Weights of a small transformer language model: MLP 640 SwiGLU.
Each number is 200 + 40 x the weight over the matrix's rms, rounded and kept within 0 to 999. Layers, rows and columns count from 0.

# down: layer 2 MLP down (transposed), 640x320, rms 0.0631, rows 85-98, columns 0-79
# gate: layer 2 MLP gate, 640x320, rms 0.0705, rows 86-98, columns 0-79
# up: layer 2 MLP up, 640x320, rms 0.0717, rows 86-98, columns 0-79
down85,234,218,225,231,195,147,147,141,189,187,184,202,209,178,193,211,157,242,216,236,181,196,179,209,167,211,152,160,189,216,183,192,209,149,188,175,250,293,252,199,181,217,223,235,169,199,171,196,250,212,213,234,160,255,193,177,300,220,163,222,169,189,262,247,191,281,198,176,239,273,199,193,174,256,256,167,223,164,207,241
gate86,213,213,189,221,172,98,158,139,248,142,128,219,117,208,197,100,237,216,120,156,262,158,176,240,186,195,208,172,101,182,251,235,205,258,180,203,221,283,233,197,221,303,248,223,186,244,129,158,197,239,164,226,163,210,169,156,236,269,263,236,90,232,194,224,216,239,203,124,186,205,197,222,193,221,138,283,210,169,246,247
up86,174,195,140,243,237,157,176,273,181,192,187,102,193,240,214,218,185,256,152,278,183,84,207,160,194,186,134,192,181,298,211,197,151,247,181,226,299,204,220,175,205,178,178,220,166,202,191,115,220,174,268,194,229,233,178,190,184,257,211,234,192,205,221,166,91,284,180,195,249,204,197,213,180,180,156,189,223,196,235,270
down86,174,229,193,159,185,211,232,196,248,202,232,151,196,213,195,233,208,193,258,150,166,193,135,181,248,181,242,215,188,192,277,250,292,127,181,175,227,148,217,236,152,198,200,198,219,160,206,203,212,179,218,89,174,291,208,224,124,202,145,168,299,149,225,228,244,158,163,189,189,222,217,191,208,170,332,220,183,189,150,166
gate87,136,183,206,175,189,190,226,178,195,196,141,221,179,162,179,247,201,202,145,238,266,208,253,217,285,196,162,160,223,179,237,233,250,220,162,232,156,249,270,134,169,163,178,244,200,257,182,186,181,221,118,180,172,197,178,220,225,178,182,181,180,165,228,215,145,255,136,205,166,127,219,252,200,140,232,137,219,237,218,96
up87,216,215,182,181,145,202,152,242,203,164,215,208,235,221,249,213,180,261,274,218,238,172,202,230,174,230,212,145,164,229,186,191,323,270,202,218,199,222,141,209,288,159,218,242,204,217,200,172,107,166,252,266,202,179,140,248,177,186,231,143,163,152,187,194,252,202,189,205,133,190,139,242,206,218,185,245,224,186,150,182
down87,208,222,167,228,175,202,217,201,219,178,182,144,205,204,253,159,174,282,214,190,274,188,157,239,248,154,195,163,196,232,204,164,245,221,185,208,160,159,226,182,234,243,131,230,281,195,157,214,163,149,241,167,130,234,148,175,187,198,244,151,216,217,158,209,189,270,174,269,124,178,200,151,169,228,215,268,216,183,199,162
gate88,231,194,203,165,185,148,247,123,213,147,166,262,245,149,183,236,143,170,165,244,179,266,248,170,160,169,200,324,215,202,160,196,226,104,190,223,221,132,195,242,156,182,232,199,219,111,162,233,210,201,173,139,158,189,231,154,163,169,179,279,224,117,182,209,180,197,193,219,221,164,190,177,124,226,264,189,211,173,167,223
up88,126,199,101,192,175,183,210,256,171,184,202,136,239,203,216,209,193,198,233,119,169,203,200,172,185,276,182,268,210,339,160,247,198,183,159,150,183,260,220,213,195,223,240,226,283,231,240,203,162,223,239,171,179,200,203,252,276,165,196,274,125,253,225,231,196,206,182,185,163,215,223,220,159,243,162,201,205,226,187,216
down88,160,194,252,153,199,184,210,140,225,257,221,295,223,212,234,153,203,210,214,241,303,241,148,186,213,256,206,277,214,310,143,214,269,180,163,199,201,159,177,221,231,182,132,181,142,177,200,245,239,196,167,152,330,210,214,113,140,218,159,200,258,194,204,197,253,150,218,185,208,145,174,265,159,224,305,206,228,184,200,191
gate89,209,183,192,185,208,200,212,135,168,229,153,173,194,235,163,206,234,191,179,233,199,232,204,199,235,218,231,217,237,198,201,179,195,218,136,230,196,154,192,242,192,174,264,157,180,227,225,186,274,175,201,286,159,99,265,169,276,172,228,262,200,140,118,202,201,195,214,185,240,138,207,212,167,196,195,238,211,154,203,135
up89,219,140,278,229,193,250,219,183,134,244,171,209,205,183,143,224,227,213,137,213,205,300,225,226,207,169,235,162,274,192,253,183,182,267,168,280,197,166,225,169,174,194,137,167,222,181,185,116,266,150,197,195,156,227,243,151,225,229,210,296,181,157,178,111,180,202,259,203,227,235,187,152,224,237,174,211,180,213,188,146
down89,186,202,191,247,200,174,234,193,146,142,154,176,182,242,173,235,258,224,234,205,118,223,248,242,213,232,222,207,217,221,146,128,185,252,153,122,180,193,256,176,290,237,219,183,204,194,244,156,219,198,229,198,97,159,189,164,187,214,185,235,177,247,250,208,245,304,208,202,209,267,209,162,209,269,160,228,261,206,224,197
gate90,183,189,212,169,170,193,215,167,194,211,202,282,226,191,220,231,239,186,131,162,212,187,200,145,138,179,198,216,176,220,150,205,216,173,223,246,215,161,229,215,221,181,228,190,120,258,231,204,139,225,290,234,220,202,196,219,178,227,240,230,223,254,185,193,214,232,177,214,135,237,147,207,251,173,251,184,199,221,189,171
up90,176,139,247,169,190,272,167,280,173,217,208,178,143,219,218,194,270,250,264,232,200,185,195,298,277,212,178,228,201,175,241,204,172,274,186,229,197,254,177,151,127,226,158,253,200,145,123,106,252,183,157,164,193,230,224,207,152,175,195,178,156,151,240,237,193,240,237,153,187,236,239,211,146,161,202,192,201,158,195,200
down90,197,239,245,208,212,182,219,269,205,123,244,193,203,223,279,251,177,171,184,227,177,251,191,230,201,227,197,201,190,195,222,151,184,240,128,229,197,132,234,125,167,219,169,249,275,162,168,221,278,237,195,225,174,160,207,177,235,179,211,271,205,116,211,187,199,269,184,196,196,184,210,147,246,185,175,181,195,145,191,274
gate91,184,229,186,180,270,138,275,238,197,165,166,99,169,167,224,242,206,228,128,203,132,204,202,177,206,161,186,171,173,155,179,266,234,132,106,174,234,215,256,180,162,233,182,234,178,167,243,165,131,225,221,200,214,224,243,223,196,186,206,206,199,187,195,136,161,212,209,100,225,255,200,232,162,228,219,184,209,200,217,214
up91,222,122,164,239,176,261,231,181,179,219,142,200,100,209,177,203,159,248,160,137,230,183,192,158,210,215,154,181,209,201,201,255,180,197,205,216,267,192,224,132,267,173,249,157,181,128,221,154,233,248,187,183,136,117,240,179,170,225,218,216,135,233,222,171,165,241,193,138,199,188,213,231,238,244,217,262,182,213,230,228
down91,175,186,264,227,258,135,208,222,190,193,215,175,167,217,178,220,190,196,125,257,174,247,182,197,244,168,294,232,185,235,246,236,187,190,228,224,220,170,197,210,257,256,159,242,173,229,166,140,182,182,289,182,214,195,141,245,265,259,274,179,133,226,252,156,245,220,183,184,243,182,185,232,224,160,114,202,243,180,181,155
gate92,187,161,211,167,180,240,146,240,209,171,181,228,229,194,164,265,229,153,187,182,166,176,243,202,182,175,279,268,256,229,191,136,207,168,224,222,241,203,209,141,146,226,180,254,206,272,77,205,202,286,224,188,175,208,313,219,164,189,180,134,168,178,169,177,157,167,220,138,219,209,195,184,174,204,133,169,192,199,166,204
up92,226,213,228,167,149,198,134,186,252,184,274,281,150,127,178,237,160,198,210,206,217,165,139,220,255,246,188,194,203,210,140,212,252,189,172,245,173,136,204,228,184,144,243,149,207,180,228,220,182,114,216,211,211,194,137,208,196,243,217,211,164,205,194,180,235,198,226,245,143,177,263,194,245,235,204,224,121,227,233,201
down92,123,212,187,213,193,136,228,125,199,216,146,232,227,202,184,130,214,311,244,187,172,230,202,224,190,214,209,172,179,196,212,202,260,174,177,218,210,167,259,207,206,190,124,137,262,192,241,288,241,139,207,263,261,191,130,199,254,199,181,198,217,182,108,169,144,153,238,259,158,206,206,182,225,167,244,272,187,303,147,189
gate93,223,220,221,199,263,210,263,196,195,200,147,298,198,294,211,187,247,250,235,178,233,202,154,267,222,108,158,162,211,240,209,168,185,214,159,184,226,256,172,172,201,238,251,260,177,191,162,231,197,245,162,242,208,213,168,220,209,195,221,236,228,225,213,220,167,251,182,201,229,163,151,154,195,196,194,181,180,235,164,208
up93,217,225,225,238,147,223,153,180,184,219,256,243,143,156,121,250,233,223,194,190,170,223,220,209,192,194,204,260,143,178,179,307,212,175,194,242,172,139,188,192,193,241,169,169,253,170,269,162,195,169,187,210,285,220,224,292,265,204,197,134,161,155,140,221,225,100,162,249,180,224,201,179,229,230,191,200,207,270,239,165
down93,190,224,197,277,248,224,203,240,172,144,217,175,165,184,83,255,222,160,176,194,175,220,114,207,207,151,189,195,104,212,146,220,181,234,282,174,226,152,268,203,237,207,153,204,243,194,232,215,149,205,180,232,279,143,228,213,211,239,205,141,262,195,179,228,165,139,201,173,260,197,140,172,262,184,214,179,219,163,260,169
gate94,215,170,108,229,186,191,177,160,240,249,225,156,157,148,191,233,240,224,208,267,224,223,129,262,163,191,209,248,161,218,250,181,234,177,157,204,145,135,257,162,198,138,205,265,199,186,233,224,153,190,221,191,223,199,158,202,154,207,141,147,237,184,178,170,244,275,222,188,202,213,228,228,137,187,163,150,206,252,179,179
up94,205,181,197,162,220,196,173,203,118,250,262,176,206,232,213,170,141,179,194,164,207,223,244,185,274,181,205,178,133,234,169,274,214,218,204,129,152,236,154,170,247,332,187,146,185,137,199,182,200,294,165,232,179,170,228,146,196,234,216,252,149,173,232,211,167,137,151,254,195,267,250,223,200,214,246,222,242,224,197,113
down94,222,201,120,208,166,197,173,220,218,253,200,150,117,173,126,197,139,187,196,168,164,186,245,248,234,173,170,204,224,198,278,234,235,146,161,213,237,258,225,150,238,184,208,232,143,153,238,280,76,156,156,170,197,200,161,214,178,271,193,181,225,223,243,225,211,238,274,181,167,149,201,285,238,278,201,200,261,235,212,193
gate95,165,270,173,210,243,128,224,249,160,239,203,191,161,278,201,220,119,197,180,172,247,204,171,231,258,158,174,234,164,216,263,174,142,174,215,242,156,129,200,225,206,242,224,161,220,186,189,191,147,129,275,202,237,180,161,221,199,125,176,154,155,184,266,158,203,201,183,162,207,223,189,231,239,310,238,96,135,199,189,236
up95,220,212,204,274,209,138,210,196,235,179,234,200,264,214,216,201,160,230,223,227,227,146,177,130,227,274,145,242,181,174,99,169,215,198,104,183,218,286,234,184,183,239,178,215,219,193,202,200,239,214,213,226,212,203,134,165,156,253,273,256,227,148,216,173,275,239,205,230,188,186,177,155,191,99,147,160,193,175,204,222
down95,134,180,182,235,181,183,184,236,208,237,188,187,194,216,198,172,211,157,199,159,196,154,193,126,237,215,227,173,160,203,179,267,153,191,215,233,218,238,193,207,152,248,248,211,289,185,226,208,227,206,254,231,114,251,199,148,187,244,231,268,177,205,203,186,263,265,191,209,132,229,168,188,247,172,154,280,205,171,280,171
gate96,168,210,245,147,146,194,226,202,238,259,198,130,157,137,209,166,151,199,247,287,257,220,186,153,189,255,213,218,185,190,190,217,152,225,140,210,201,162,206,163,130,182,87,203,119,206,174,226,259,223,235,167,205,211,169,203,195,199,222,185,292,211,222,188,213,201,204,163,200,216,212,249,217,232,155,223,142,225,188,182
up96,267,266,208,196,141,190,220,161,230,252,255,239,219,170,238,146,253,157,165,220,146,172,215,212,169,254,226,141,217,152,128,197,294,226,159,163,71,235,174,197,173,264,178,149,214,153,249,282,224,206,222,243,207,164,194,275,163,225,230,159,235,218,145,202,243,252,201,185,252,181,238,93,157,152,206,195,325,138,157,199
down96,214,224,199,248,164,213,192,120,231,242,171,197,259,235,163,212,253,128,179,180,185,161,173,204,190,105,212,149,176,146,187,316,224,132,211,180,162,183,250,141,233,185,237,211,229,226,299,195,166,259,183,209,277,201,201,248,209,230,155,165,166,169,178,171,211,242,188,214,221,132,297,182,243,236,142,163,199,196,143,184
gate97,169,138,194,190,152,203,208,233,203,204,178,173,176,136,140,121,269,159,225,220,204,257,185,206,267,169,237,282,216,174,226,201,214,172,143,191,195,196,240,212,215,143,175,204,210,225,273,182,178,174,191,283,252,240,260,229,246,217,250,154,219,201,261,161,157,233,193,222,190,210,233,199,165,108,147,169,198,203,167,174
up97,138,249,169,190,244,147,204,201,245,286,215,167,183,194,221,198,230,220,224,220,195,184,168,322,227,180,69,223,236,179,223,198,210,146,278,170,253,193,254,166,188,232,210,165,226,195,247,140,233,178,174,140,197,163,197,197,183,179,209,216,265,159,233,169,249,186,236,200,133,166,162,183,179,204,246,197,175,222,166,196
down97,200,245,193,230,238,245,193,184,213,213,211,241,179,196,276,240,161,175,192,204,192,176,235,252,208,233,255,211,234,192,159,123,168,226,166,140,173,189,178,198,188,198,175,136,147,193,229,203,148,227,178,267,227,168,167,162,191,212,172,240,181,154,156,240,225,158,163,233,199,238,217,205,195,243,224,255,177,328,205,247
gate98,219,229,195,251,179,127,123,191,192,207,184,213,237,234,247,216,239,208,153,224,209,223,184,213,227,207,174,294,223,216,240,182,172,164,131,217,208,172,177,208,212,213,294,189,208,249,183,148,197,201,189,145,119,208,272,177,195,154,211,230,173,173,162,213,183,192,199,203,163,201,265,262,216,162,261,220,239,201,222,185
up98,187,241,233,219,155,242,108,179,203,215,205,216,237,192,266,192,254,271,209,172,219,119,215,203,133,236,149,299,252,164,228,207,190,123,206,139,150,180,294,108,232,264,256,189,212,187,192,244,195,221,153,192,220,240,225,135,205,122,196,210,194,166,195,296,237,272,180,259,128,247,207,262,251,174,237,213,217,194,241,151
down98,231,249,271,170,238,147,155,214,281,159,166,219,255,175,202,197,256,190,193,215,185,188,231,209,117,184,183,183,223,93,162,171,214,221,235,135,257,184,209,196,251,239,192,178,245,222,194,174,218,181,162,170,232,132,149,137,153,235,241,150,196,141,117,247,243,118,227,147,200,290,198,189,227,182,214,248,258,184,217,207